Weights of a small GPT-style language model, trained from scratch on English Wikipedia: RMSNorm before each block.
Each number is 50 + 12 x the weight over its row's rms, rounded and kept within 0 to 99. Layers, rows and columns count from 0. The size before them is the row's rms in percent of the matrix's.

# layer 4 MLP up, 576x224, rms 0.08, rows 26-36, columns 0-223
096:42 57 55 50 50 54 44 49 35 55 50 47 67 47 37 36 47 30 47 34 34 59 74 29 60 67 48 47 43 53 51 75 79 37 39 41 56 66 66 48 37 48 34 52 63 15 60 50 43 53 39 63 48 46 41 57 51 24 55 54 52 74 44 37 45 40 57 67 46 67 32 54 33 44 65 32 37 51 71 55 60 79 35 54 49 57 39 50 40 46 47 62 57 42 62 61 37 49 53 51 56 34 47 28 44 46 50 83 51 58 38 54 53 49 41 54 44 70 27 31 44 25 57 44 28 48 40 48 57 48 62 54 44 35 38 40 68 64 50 51 53 50 65 43 46 72 57 35 46 53 70 36 65 43 47 37 42 33 66 72 56 67 49 52 48 47 41 24 73 47 44 61 44 44 43 72 33 41 57 56 57 42 31 55 48 42 50 59 45 46 38 54 79 44 34 55 58 52 61 47 49 53 44 70 44 59 55 58 36 31 33 46 40 53 61 71 42 47 37 36 59 56 64 41
097:46 55 45 55 52 35 59 61 32 46 72 59 61 47 40 58 62 44 55 44 43 46 75 42 61 43 39 67 74 47 44 32 60 57 43 22 69 57 49 44 59 43 45 15 53 55 42 50 53 57 47 58 53 26 72 71 58 54 51 44 31 70 62 39 43 34 70 59 64 72 63 54 41 56 40 47 55 48 46 65 34 32 53 55 63 53 49 40 48 50 43 49 45 75 59 61 71 43 50 51 52 33 53 62 40 64 42 51 36 61 63 68 53 43 46 71 47 54 39 52 35 58 65 55 56 53 30 44 53 45 52 62 66 52 39 37 15 42 33 53 42 43 57 74 37 51 52 53 59 43 54 62 53 37 30 48 42 49 59 36 56 32 48 76 47 41 58 63 60 53 61 26 46 45 57 55 82 25 37 58 34 67 33 61 62 56 69 56 45 72 49 43 35 44 38 42 63 45 42 39 43 37 60 45 33 47 53 47 58 57 38 49 68 73 66 54 67 54 64 44 62 54 46 30
106:31 59 37 38 40 38 42 46 27 65 48 43 40 50 66 74 85 61 58 57 52 65 48 74 55 56 62 43 56 43 60 62 64 52 47 58 51 48 34 28 47 62 46 65 39 46 45 51 23 61 53 41 65 44 58 59 33 54 58 37 61 35 42 54 43 53 41 41 55 58 48 46 37 69 42 58 40 58 47 59 68 30 41 59 48 57 51 75 52 51 44 47 43 51 64 55 38 38 61 52 64 37 30 50 51 40 50 59 47 56 49 35 42 61 87 49 40 66 47 32 31 41 49 40 49 38 53 70 31 51 32 72 55 48 36 57 46 53 38 39 44 49 27 76 23 51 33 47 71 48 56 28 59 60 45 68 61 43 45 58 53 35 46 39 57 52 58 40 53 56 54 56 59 39 31 41 54 62 49 53 47 46 56 37 44 73 68 54 47 45 70 58 29 40 58 81 39 53 45 56 66 51 44 30 47 33 30 60 33 71 69 32 46 56 68 39 46 55 63 36 61 48 50 56
110:52 58 38 50 53 43 40 39 40 50 35 61 36 38 32 59 66 43 67 63 70 63 66 39 40 51 42 66 49 54 69 36 60 49 65 56 43 50 37 49 43 35 64 38 55 62 62 39 45 64 53 57 40 51 35 56 54 63 51 44 34 40 55 64 72 45 64 41 44 63 57 28 66 31 66 41 24 42 46 55 68 42 66 35 52 43 43 61 60 42 29 35 36 46 69 33 53 61 40 59 28 37 38 70 63 47 57 34 85 47 50 32 44 58 62 58 28 54 47 38 42 45 47 40 37 53 59 40 35 59 38 60 75 46 52 44 69 28 53 55 52 26 61 60 65 60 40 54 48 46 38 45 35 40 41 58 17 77 39 19 48 64 55 53 37 59 50 67 52 59 36 22 51 41 51 53 48 52 46 41 55 59 54 48 47 51 42 59 23 52 44 26 42 75 24 37 46 41 62 51 46 57 50 39 64 47 43 61 49 41 51 47 50 54 62 42 58 53 55 55 52 47 40 39
096:43 50 51 32 26 30 43 69 50 42 40 54 61 44 26 62 58 63 66 49 60 60 68 44 36 59 55 58 57 48 54 56 24 57 38 36 50 59 49 76 62 65 67 43 27 46 61 56 47 46 45 45 71 74 47 57 75 66 34 39 34 40 44 25 47 61 38 68 67 46 54 58 37 48 43 47 48 41 54 41 54 56 61 53 57 44 43 50 65 45 57 43 49 65 58 27 51 43 41 45 27 43 38 56 57 28 48 55 57 48 45 20 50 51 51 66 55 58 64 54 42 61 68 48 51 19 56 37 39 62 70 78 45 45 48 36 54 50 33 50 33 51 29 52 52 46 39 51 42 48 40 41 51 53 38 34 53 37 68 55 58 56 48 24 33 65 60 57 46 48 26 56 45 46 62 50 48 43 51 54 80 51 50 65 64 50 49 37 55 54 43 52 25 36 62 63 47 25 40 42 43 46 46 36 27 55 47 65 33 45 53 40 42 40 51 45 77 42 30 46 70 65 63 62
098:70 24 68 59 60 53 41 40 45 47 63 74 69 57 42 34 46 47 69 44 31 37 60 63 30 25 69 44 28 61 60 40 60 35 62 57 58 47 49 49 32 43 68 62 34 73 61 59 19 61 46 53 63 63 51 64 31 59 55 37 51 42 52 47 33 73 57 22 51 50 67 43 53 73 54 56 43 72 48 39 37 54 59 39 55 60 63 38 59 30 50 62 57 32 50 69 54 68 61 47 56 58 47 44 50 55 42 56 66 40 47 47 69 65 41 59 31 64 46 58 35 49 50 33 50 55 32 45 41 57 66 31 58 47 51 34 47 46 39 47 48 64 56 33 58 46 46 42 47 53 51 44 57 59 43 44 60 52 34 36 73 43 34 44 50 47 64 43 61 69 41 44 40 53 78 62 40 48 75 45 50 45 60 55 47 42 36 39 27 64 59 36 64 38 44 48 57 47 52 50 56 32 43 38 44 27 57 69 47 36 59 32 31 70 59 60 34 39 55 38 51 49 54 41
113:35 39 55 49 42 60 56 57 56 69 50 71 48 66 44 34 55 60 50 30 44 75 50 46 74 58 74 53 47 52 46 52 34 67 44 71 57 51 46 67 56 38 53 66 45 57 58 40 38 51 49 35 58 54 68 49 38 46 38 55 51 28 42 72 44 54 56 51 58 66 41 49 67 41 60 06 51 36 63 39 37 45 43 44 49 43 72 53 46 65 67 60 48 77 61 66 36 30 58 76 61 62 49 52 71 45 52 43 63 64 59 30 56 55 58 41 49 53 33 49 40 59 42 44 67 39 54 39 60 52 34 41 66 34 34 59 53 49 46 48 62 22 34 64 57 49 50 65 71 42 65 61 61 83 53 55 73 51 52 63 56 51 56 57 67 54 62 54 60 45 63 48 57 36 45 62 45 50 41 61 69 58 68 52 39 42 64 48 57 68 45 48 46 26 63 62 58 25 54 32 63 51 51 41 53 54 56 58 76 39 57 58 65 48 44 44 41 54 56 57 76 60 47 51
105:76 69 50 63 54 43 50 44 60 58 33 25 60 55 36 36 46 57 33 74 64 44 49 37 71 32 62 50 61 53 59 49 74 36 43 50 60 50 47 48 41 48 79 46 34 46 44 64 29 22 29 50 43 45 51 26 64 45 47 42 57 44 60 71 47 38 53 60 37 61 55 60 52 54 52 66 40 68 43 53 37 46 54 76 49 64 46 61 45 49 62 50 48 44 54 44 69 56 27 44 50 36 53 40 48 60 49 44 45 40 70 46 46 44 54 47 44 47 47 42 56 35 47 56 47 40 33 40 45 36 69 52 40 49 34 49 63 46 59 51 44 64 35 50 61 44 44 69 67 54 47 54 29 34 73 43 52 24 41 46 62 49 58 58 52 46 50 63 48 06 23 39 67 32 39 64 38 54 52 37 57 38 33 52 66 52 51 44 55 41 62 45 52 52 46 52 75 65 48 73 26 40 65 63 46 47 48 42 46 53 27 49 46 53 72 32 54 62 53 55 60 35 49 80
114:48 61 45 43 52 22 60 54 73 59 46 54 52 41 62 41 62 37 44 54 52 44 52 62 68 40 70 38 50 38 47 76 56 55 66 56 46 50 59 57 53 28 56 45 66 45 43 51 46 47 36 50 34 55 65 39 41 35 31 33 44 56 52 59 65 34 46 29 38 48 33 70 72 62 23 60 45 52 72 39 44 61 40 48 44 29 84 68 42 53 57 64 42 35 45 52 48 52 60 61 43 54 49 41 64 46 33 56 73 51 42 55 57 40 55 44 60 37 43 56 36 53 62 45 42 53 49 43 50 33 50 48 29 54 58 54 43 53 31 44 62 38 38 52 45 35 45 28 34 59 37 66 72 54 52 74 44 54 30 65 65 54 46 40 47 32 38 32 57 40 72 30 45 35 71 58 58 53 45 43 59 41 59 61 58 36 42 43 40 18 57 38 47 74 52 56 40 48 63 49 64 52 47 70 61 45 34 54 46 75 84 34 56 38 38 64 41 43 58 33 36 54 53 49
112:53 33 51 50 35 55 41 33 64 39 62 65 28 47 29 46 31 59 59 39 37 56 51 75 56 57 57 29 66 48 47 41 44 46 36 47 41 34 49 46 45 19 43 31 43 25 50 27 53 51 31 38 53 52 59 40 80 62 53 37 56 44 60 52 66 37 41 53 62 33 35 40 65 71 64 38 72 33 42 38 47 65 56 50 68 66 58 52 43 43 57 50 35 53 29 43 53 49 35 48 71 64 56 38 48 56 50 44 52 25 61 45 55 70 33 44 43 27 42 64 65 20 66 40 43 53 39 38 47 31 52 46 39 40 56 63 39 54 42 55 51 58 52 51 30 70 30 29 44 68 46 51 52 46 55 69 51 54 54 46 42 59 77 42 46 65 66 46 62 62 41 61 43 50 78 47 64 37 44 36 55 29 68 57 43 51 45 41 71 49 49 53 34 56 65 50 49 56 55 45 38 50 51 64 55 55 41 54 72 53 53 72 40 67 43 51 29 41 52 49 60 58 58 55
105:27 50 68 35 32 53 53 54 41 26 45 46 62 59 48 48 63 47 31 55 49 63 47 52 49 38 56 49 46 46 47 66 27 36 45 68 46 55 37 49 53 38 33 56 41 27 35 35 48 66 45 66 53 43 58 41 59 42 39 57 48 57 41 39 57 48 56 42 39 54 59 44 43 34 50 46 69 44 41 42 34 47 30 72 55 56 40 40 71 25 38 55 56 39 47 62 37 47 52 45 47 39 58 55 46 55 49 55 66 57 18 50 62 50 73 68 68 37 53 54 29 28 39 79 47 42 49 63 68 15 67 21 52 39 37 44 47 40 33 66 31 54 51 36 31 56 49 48 50 43 48 48 50 39 52 55 64 40 56 54 56 44 56 56 63 50 53 57 62 52 38 35 33 76 64 65 50 42 56 45 27 27 70 65 53 56 44 38 76 40 59 53 23 54 67 65 46 58 56 48 51 38 61 25 59 53 54 46 47 43 56 86 49 55 49 57 34 53 41 57 37 50 50 49
# layer 4 MLP down (transposed), 576x224, rms 0.112, rows 26-35, columns 0-223
099:47 39 39 53 50 62 50 52 43 48 55 57 40 28 46 53 43 69 52 55 48 55 54 40 44 39 61 60 46 24 40 61 65 20 52 47 47 38 24 36 54 71 77 37 54 39 45 53 63 65 56 62 49 47 28 59 34 55 57 49 57 51 32 60 59 74 50 65 50 68 47 61 28 46 43 35 54 28 28 58 45 41 43 50 56 49 47 45 65 32 68 52 40 48 36 47 55 53 48 57 34 35 55 41 50 59 42 43 43 68 50 35 56 38 46 71 47 56 58 71 44 64 36 50 44 62 45 52 54 65 44 32 54 50 63 31 41 51 61 33 55 58 60 60 51 27 57 56 47 65 38 50 30 43 68 48 61 65 56 28 52 53 49 43 70 48 60 33 42 55 50 44 46 61 37 58 37 61 55 63 74 45 50 42 51 65 35 57 59 54 40 54 80 17 35 56 45 51 57 30 53 12 34 41 59 59 55 32 41 62 29 63 47 49 33 38 33 56 69 65 62 61 31 50
091:54 42 47 62 52 59 64 44 50 52 60 66 65 45 49 61 50 43 47 53 64 35 45 18 54 43 82 54 34 63 56 66 37 43 43 60 44 47 62 15 38 42 71 66 44 57 45 55 49 39 54 55 35 31 54 55 58 40 24 36 34 55 62 46 46 57 40 54 42 43 51 48 46 56 65 56 53 47 46 55 47 47 49 48 47 45 28 35 65 52 57 47 63 53 41 33 51 65 63 51 78 40 33 39 44 37 26 42 50 59 54 41 53 70 33 42 44 35 55 58 27 46 47 51 44 42 70 56 57 73 63 39 61 33 59 50 50 53 66 62 62 51 44 36 46 34 53 59 58 47 49 41 31 55 51 56 32 57 48 63 42 54 38 53 30 59 30 52 50 67 51 77 43 50 41 49 52 39 54 90 47 65 57 65 49 44 60 63 52 69 58 37 62 66 49 69 42 59 50 55 38 64 50 67 41 41 59 52 54 50 63 36 48 55 85 31 47 48 49 59 41 14 52 81
105:48 62 64 29 43 49 60 51 32 51 52 62 58 51 69 58 52 44 50 47 59 45 34 47 54 52 51 76 49 63 46 60 60 41 45 43 42 55 44 32 41 53 66 63 71 53 46 65 41 51 43 58 50 34 52 38 44 59 57 61 48 63 51 59 48 43 41 30 60 44 27 42 46 51 55 60 47 28 43 66 66 45 36 79 55 63 42 58 46 35 42 47 34 45 62 49 56 32 48 34 60 58 74 22 52 14 30 58 45 45 40 66 56 62 36 56 49 54 22 35 71 50 57 60 65 48 51 43 64 44 67 42 42 39 48 37 65 46 31 45 56 34 58 43 48 65 42 57 66 60 45 64 20 40 44 49 52 67 59 32 52 44 62 58 68 58 18 53 35 57 47 43 57 22 58 44 66 62 52 59 51 65 57 42 52 42 63 67 59 60 38 45 44 47 37 61 53 41 32 44 31 44 43 82 48 71 63 54 53 66 52 39 46 47 26 42 19 52 37 45 61 37 51 47
101:59 56 68 47 68 45 50 70 33 39 59 37 50 41 39 27 57 35 42 56 66 59 49 64 50 39 36 62 43 62 55 56 29 47 82 38 38 64 56 57 31 59 53 59 63 53 62 25 34 37 59 44 56 60 55 59 55 45 43 31 54 52 38 65 61 49 41 30 57 39 53 58 71 55 42 52 61 47 61 48 51 51 46 30 16 58 46 26 35 47 42 53 60 40 42 46 49 62 66 54 38 54 66 34 72 60 62 39 54 35 45 84 45 53 48 62 70 52 34 29 51 52 37 63 58 60 48 66 49 40 81 38 38 36 43 62 34 51 72 69 54 55 57 53 35 52 32 35 42 57 40 53 45 55 44 66 47 47 60 74 58 51 47 50 54 44 57 57 53 41 38 37 56 46 38 43 48 46 40 61 57 71 62 76 46 50 54 63 36 62 56 74 68 46 68 40 57 52 48 46 40 43 44 15 55 52 44 60 45 56 32 45 47 48 47 65 36 61 42 41 47 30 58 68
104:44 33 67 43 46 36 45 58 34 52 45 65 60 29 54 58 51 68 54 50 40 62 56 58 59 29 57 49 47 85 56 40 40 71 43 60 76 31 57 65 42 56 44 38 39 35 29 42 49 54 38 67 55 41 47 55 53 48 64 51 53 44 58 43 60 56 53 56 50 63 40 41 25 44 57 49 22 30 57 47 56 37 52 50 67 54 46 42 52 62 43 36 33 54 70 48 63 51 57 42 66 32 38 60 50 35 67 51 47 44 46 53 51 57 60 62 79 44 57 62 74 61 50 36 41 54 60 38 39 50 42 69 39 48 58 60 64 49 28 69 40 62 35 53 54 53 29 70 57 53 57 39 51 49 49 55 31 45 37 51 43 73 32 47 52 65 60 17 26 42 47 66 48 59 16 56 51 57 40 60 64 35 45 49 44 59 28 40 57 55 60 40 67 39 35 56 38 63 57 70 36 61 43 28 49 37 30 42 50 57 45 56 42 67 54 49 53 24 41 55 60 40 61 65
100:77 50 38 75 68 51 54 53 38 53 36 49 66 45 41 52 45 34 58 56 40 55 37 69 49 33 44 62 65 55 49 36 43 63 43 55 26 61 37 42 52 35 45 56 34 68 61 50 59 51 39 52 46 71 62 44 57 56 50 55 22 72 53 59 48 51 47 58 35 52 69 51 38 37 46 60 35 35 24 53 42 44 57 45 54 48 48 74 45 42 53 56 45 42 65 57 38 52 50 48 68 55 33 51 43 42 62 39 32 39 48 43 71 51 56 46 78 31 47 44 45 35 69 49 35 55 55 34 56 59 36 55 39 43 44 45 41 61 44 36 58 41 50 30 41 64 37 60 56 60 74 55 44 78 62 50 46 50 56 82 30 49 56 57 51 69 69 39 43 23 34 42 57 36 51 50 54 52 40 21 39 52 48 54 72 53 26 46 52 46 48 51 37 44 45 31 49 59 25 75 51 41 46 30 71 57 39 59 47 55 45 31 35 47 68 55 43 50 31 47 67 38 32 28
106:48 53 45 29 50 59 57 47 58 56 32 47 34 59 61 52 38 77 39 41 64 54 42 61 65 45 58 51 33 21 44 37 60 43 45 42 35 54 60 42 42 71 46 73 23 30 63 23 52 54 61 60 68 59 47 49 47 19 40 65 44 45 56 65 52 36 49 64 43 54 37 51 46 42 70 57 57 51 61 31 76 69 66 56 34 46 58 56 46 31 56 63 48 48 53 17 56 45 68 54 55 41 47 52 72 34 49 58 54 58 35 60 50 65 49 34 48 40 19 53 47 45 58 47 52 58 40 50 44 37 46 43 72 56 34 19 54 54 72 49 60 41 42 47 30 29 41 55 66 59 55 57 48 47 57 59 62 49 58 42 57 56 61 59 50 54 56 41 46 58 54 62 48 60 47 38 67 60 46 46 34 37 42 50 55 28 71 54 62 78 42 34 57 38 32 50 59 54 38 62 55 64 38 49 73 58 36 40 43 44 43 62 48 56 61 51 40 69 59 66 71 65 29 49
107:50 57 51 45 42 74 39 73 48 55 37 64 62 73 35 65 41 54 56 34 44 48 62 55 60 49 34 67 55 62 61 57 74 44 56 61 64 48 66 34 57 66 61 33 40 54 42 54 47 54 57 53 41 58 50 32 25 12 47 49 45 59 62 26 46 45 59 53 51 51 50 51 61 43 53 36 31 59 58 58 37 67 56 35 67 58 41 59 57 38 56 52 74 46 38 62 36 65 35 51 81 42 39 36 70 63 53 49 38 53 64 55 59 38 46 65 33 50 66 41 46 45 62 61 62 45 54 38 58 59 62 42 55 43 61 46 50 31 62 52 58 49 37 46 78 59 59 29 75 50 50 60 37 63 55 42 39 73 42 39 58 32 50 28 49 37 48 52 65 64 33 22 50 24 76 69 42 44 59 47 45 46 49 65 54 42 50 64 62 58 55 51 27 51 55 47 51 59 58 32 54 24 42 50 43 49 37 56 41 35 40 47 47 46 70 65 49 50 61 44 33 34 58 57
107:46 37 28 81 32 59 35 44 56 32 39 87 38 67 52 53 47 75 36 39 44 52 38 52 42 47 39 49 57 41 42 51 57 63 56 75 56 41 59 58 53 44 58 58 62 41 51 62 46 56 53 42 51 53 33 48 53 12 40 47 64 27 47 57 45 38 62 50 29 52 44 39 46 38 47 33 44 39 36 57 22 53 60 63 52 68 25 47 61 36 66 52 48 39 37 56 51 41 51 53 68 62 65 70 38 36 40 74 50 67 31 43 54 31 40 42 42 63 47 58 63 42 47 52 58 44 30 59 22 62 49 49 51 53 40 61 45 62 67 50 49 49 19 39 50 57 52 39 52 47 50 59 60 55 58 50 43 60 49 30 31 56 61 66 38 38 56 58 51 85 55 52 54 42 33 73 58 39 59 75 56 40 50 58 45 62 43 56 49 48 35 42 45 48 52 46 64 47 50 39 63 50 60 74 45 50 41 55 49 60 52 57 55 67 63 53 46 55 65 70 37 53 78 66
114:47 56 46 46 64 71 47 36 44 48 51 68 25 14 50 22 38 62 26 23 56 65 73 51 54 49 50 57 68 48 66 57 40 39 56 40 54 65 43 74 66 49 45 29 54 46 21 60 53 54 53 41 61 30 58 58 61 56 38 61 39 47 42 48 59 47 72 29 39 60 49 45 50 47 53 63 50 45 40 68 52 56 39 60 50 41 37 53 48 66 57 47 43 40 61 34 72 32 62 48 56 42 57 51 52 57 35 65 62 33 60 60 41 60 68 28 45 68 44 59 61 30 57 55 43 46 49 42 43 55 36 38 40 43 36 52 64 63 59 51 63 43 44 37 64 57 44 32 43 39 64 62 46 56 43 52 72 54 64 41 52 60 68 43 68 50 60 53 47 55 67 62 53 43 60 47 63 42 56 46 32 37 57 60 35 56 45 60 31 54 49 82 37 34 61 61 56 57 75 47 34 57 39 62 27 58 47 63 48 56 38 75 73 53 48 61 56 51 55 77 58 64 48 50
# layer 4 MLP gate, 576x224, rms 0.0783, rows 27-36, columns 0-223
089:34 34 43 41 46 60 49 37 38 61 62 54 59 64 73 34 37 65 68 50 58 54 47 50 40 42 19 51 50 59 58 44 61 69 53 64 63 55 37 46 48 34 57 44 52 78 61 33 38 37 51 37 40 60 63 60 46 42 47 47 55 66 47 40 49 51 62 52 58 45 57 58 60 45 51 35 66 36 70 50 55 61 33 47 48 68 74 36 49 28 47 59 46 70 48 45 38 59 53 35 48 60 65 48 54 73 49 41 45 21 37 80 24 61 55 51 44 55 45 58 53 69 60 46 38 68 51 40 49 32 53 62 60 45 32 36 40 42 64 48 50 72 43 59 53 56 44 60 30 51 59 72 46 56 62 73 69 53 57 58 41 62 42 23 38 53 38 59 85 30 25 37 36 60 43 46 45 62 64 44 52 51 55 49 65 46 77 43 62 80 41 42 57 67 47 55 41 64 47 38 49 49 54 60 54 49 43 48 60 46 37 63 45 62 57 56 46 47 66 55 34 48 76 59
105:36 48 37 48 59 39 70 40 53 50 16 49 62 48 46 48 49 56 48 48 50 50 41 44 46 64 48 54 61 63 23 47 41 39 46 60 24 43 56 53 39 42 62 41 73 39 45 47 56 67 38 37 44 63 44 57 52 40 59 50 63 39 42 38 65 51 54 70 49 51 38 50 46 38 47 46 50 47 33 44 43 59 43 68 62 33 43 63 38 44 51 38 58 61 64 36 31 56 52 34 65 53 42 48 55 48 50 30 67 44 57 68 50 40 48 54 59 43 54 09 36 39 52 71 42 51 43 62 20 42 52 57 45 36 53 50 50 80 36 36 45 50 63 63 48 48 33 46 83 51 57 35 68 42 59 65 56 43 52 45 75 53 67 24 59 45 41 38 49 73 55 50 48 40 31 48 46 39 57 43 51 54 68 48 41 60 53 65 49 42 53 56 22 55 69 74 50 57 41 42 51 60 43 60 32 22 66 60 41 47 25 53 41 32 52 48 50 66 30 30 67 29 54 54
105:49 37 66 48 62 54 45 67 70 44 46 37 59 36 46 47 54 67 41 60 47 47 50 50 47 49 49 51 43 45 47 44 27 36 60 41 43 50 60 40 43 37 63 59 45 37 55 30 40 58 58 61 53 41 45 60 51 47 44 47 45 65 34 40 20 41 57 57 61 55 47 66 31 30 47 88 49 60 58 56 42 52 34 48 50 36 60 65 46 44 63 47 46 32 47 52 41 37 51 39 55 51 51 51 48 59 72 57 50 62 58 67 61 56 76 47 51 56 33 43 59 48 43 65 52 55 77 43 53 48 64 44 58 44 45 43 72 44 51 78 52 43 41 35 63 52 35 36 39 73 38 84 56 71 60 30 53 61 44 54 46 55 48 55 37 42 39 57 50 58 33 59 65 56 55 54 49 45 41 39 51 50 52 57 48 00 66 55 59 46 51 45 34 76 69 39 45 51 41 77 34 30 36 38 34 46 67 70 71 58 32 32 61 47 63 47 34 57 44 65 35 49 50 56
100:66 40 49 53 43 66 50 48 68 34 43 55 60 41 65 57 50 39 42 49 41 41 54 39 46 34 30 63 43 66 50 50 55 54 31 50 51 46 32 48 37 37 51 14 47 49 55 33 51 51 55 59 50 57 50 53 74 61 48 55 30 44 45 40 48 38 46 42 63 47 52 48 58 59 43 39 36 58 57 66 67 62 53 56 48 79 49 43 75 34 68 49 48 59 62 78 50 40 64 47 74 58 52 22 33 55 50 41 45 39 70 38 59 41 47 47 39 40 27 59 50 58 52 62 47 66 66 74 54 43 55 27 29 53 69 45 53 74 38 54 48 43 57 38 31 27 27 55 51 41 48 61 45 44 48 43 50 30 60 52 61 40 49 52 49 36 50 55 55 71 67 50 58 78 40 35 49 71 58 72 51 56 47 50 25 24 59 37 62 59 29 61 82 55 50 42 46 31 41 61 58 53 57 31 61 45 70 44 40 63 42 46 57 58 52 38 46 56 42 68 58 61 33 38
102:54 64 56 44 63 46 46 45 25 53 48 46 38 41 61 67 52 63 32 58 67 67 64 48 47 60 41 51 57 51 44 64 61 53 60 31 48 42 61 37 54 60 34 40 35 21 26 27 63 63 69 51 38 47 76 57 42 68 50 60 71 34 50 44 67 40 21 57 40 47 34 21 62 30 62 39 48 51 61 45 43 58 62 66 63 52 45 46 44 49 56 47 38 63 53 36 56 24 62 50 64 63 80 65 47 59 64 60 48 70 52 56 42 45 55 47 34 40 68 30 38 64 37 54 60 49 60 48 45 40 39 40 36 48 60 67 58 44 59 29 45 50 59 47 65 52 43 64 58 26 47 46 35 66 27 55 53 37 45 66 52 47 47 47 80 63 59 38 19 50 46 36 56 57 41 52 58 48 32 38 53 66 45 41 32 61 63 43 47 30 53 49 45 63 62 55 53 57 33 55 36 54 48 44 32 44 46 54 54 53 64 59 65 57 44 43 57 53 21 44 43 43 74 51
119:55 69 55 42 46 68 51 62 41 53 58 60 61 62 34 64 38 64 54 49 64 70 56 43 67 63 44 38 53 60 59 59 44 43 54 56 79 73 52 28 49 46 50 55 71 56 37 73 32 45 35 48 36 70 33 73 44 67 38 42 46 49 45 64 47 49 67 47 32 59 61 40 77 30 48 45 23 41 66 55 60 70 51 39 60 39 47 58 61 61 48 54 80 47 45 50 43 44 35 55 66 45 52 39 49 43 60 50 53 39 51 54 44 18 38 41 77 48 43 63 55 73 35 63 39 47 57 54 65 45 16 58 49 50 63 55 46 53 49 43 49 46 43 27 45 41 46 55 72 52 76 60 47 69 61 35 38 42 48 46 53 52 59 54 64 45 48 67 53 56 69 49 40 70 33 65 48 29 54 48 25 48 53 65 44 46 32 53 51 52 55 49 37 55 34 42 67 52 75 60 54 62 54 42 42 47 64 54 64 59 49 37 40 70 42 44 42 57 49 71 46 35 59 57
100:43 55 41 44 62 73 44 40 47 33 57 42 54 57 50 53 51 55 36 47 69 57 39 34 45 50 52 30 43 42 33 49 66 43 43 46 38 59 59 54 48 89 61 37 32 47 50 66 70 50 44 46 41 91 65 35 45 48 58 65 38 36 45 49 58 62 72 55 40 54 59 51 59 46 65 31 38 54 59 63 37 34 56 64 37 67 43 70 75 48 52 61 78 57 45 53 62 36 58 46 47 37 44 47 41 46 65 51 46 32 44 43 56 37 42 37 43 49 64 50 48 51 41 41 53 61 56 59 39 17 52 46 58 59 38 35 45 63 68 38 42 39 48 28 51 51 42 52 47 46 51 50 25 62 38 71 45 88 51 52 43 35 63 43 49 73 51 44 42 46 58 42 48 24 43 81 60 60 28 44 49 37 36 54 56 48 42 46 58 45 69 42 43 48 26 53 56 53 48 45 34 57 43 51 40 51 62 56 29 38 53 39 28 44 64 62 72 56 41 31 37 56 41 48
119:54 57 59 21 43 62 38 50 54 66 63 66 54 33 59 52 20 67 46 42 64 67 60 53 58 55 40 58 58 63 49 39 59 29 40 35 33 31 25 50 46 57 65 54 42 62 30 62 54 58 34 66 60 40 69 37 55 61 50 53 59 50 53 53 58 68 54 48 43 63 67 40 75 37 49 64 38 47 26 44 46 52 50 32 41 39 52 39 47 58 39 50 58 73 59 48 61 53 46 42 54 54 54 38 52 49 48 46 43 45 68 77 63 59 75 38 56 48 62 35 58 53 35 38 51 47 65 53 34 39 60 51 52 67 50 45 56 30 57 70 52 74 59 72 50 80 60 47 35 38 58 40 37 61 40 50 65 52 60 39 72 53 45 54 21 62 43 55 41 37 57 70 62 49 47 40 47 63 47 58 63 40 50 38 35 59 55 43 54 27 51 54 44 55 43 27 37 35 39 47 53 64 37 38 54 42 56 57 63 58 36 64 41 31 35 31 47 44 37 42 33 50 55 19
110:52 63 43 54 51 78 53 58 63 43 60 71 58 59 46 38 53 49 49 34 69 52 40 52 49 37 52 45 76 46 57 48 57 49 66 53 42 39 47 51 55 52 65 65 56 36 53 41 39 52 50 65 41 39 56 20 56 28 46 53 49 53 59 66 27 40 44 55 42 60 53 69 72 46 51 67 25 47 27 46 78 76 41 55 52 69 60 44 51 48 44 67 38 30 35 49 32 34 62 38 31 42 49 27 41 54 47 52 63 35 39 63 30 43 69 72 70 71 34 47 56 63 31 47 50 53 69 42 30 29 37 50 46 52 59 50 49 70 35 68 50 50 49 84 58 42 49 52 57 53 51 58 53 54 69 59 45 52 56 37 42 32 63 33 60 47 29 60 63 46 48 39 37 26 62 54 33 58 42 58 48 38 64 59 48 61 39 44 46 46 51 59 62 56 44 63 51 30 56 55 70 61 55 58 61 41 52 27 27 56 44 60 64 48 40 26 53 59 49 48 36 39 51 51
102:72 62 54 35 63 62 64 44 59 45 53 62 38 38 49 46 57 46 69 51 58 58 51 55 40 73 34 46 42 66 63 68 61 27 48 56 58 34 34 58 64 54 64 41 56 41 36 29 49 47 64 56 56 38 59 50 36 28 47 45 43 44 37 50 59 60 47 67 69 61 62 28 35 47 53 49 34 30 39 61 42 45 47 43 32 60 57 54 44 46 62 67 38 44 57 35 16 25 22 63 36 58 82 66 45 43 56 62 54 50 54 47 39 47 40 58 55 57 15 69 29 50 49 52 48 35 67 60 45 66 45 30 45 54 62 31 50 62 41 42 64 30 44 49 44 64 63 43 31 39 52 58 48 57 60 71 56 49 55 41 51 35 65 56 64 58 53 61 29 47 46 65 44 32 47 42 27 35 72 46 46 55 33 53 58 47 44 38 44 60 64 58 46 51 52 53 63 47 46 71 87 60 67 37 54 47 58 49 50 50 53 56 58 33 47 74 39 52 50 56 51 42 36 49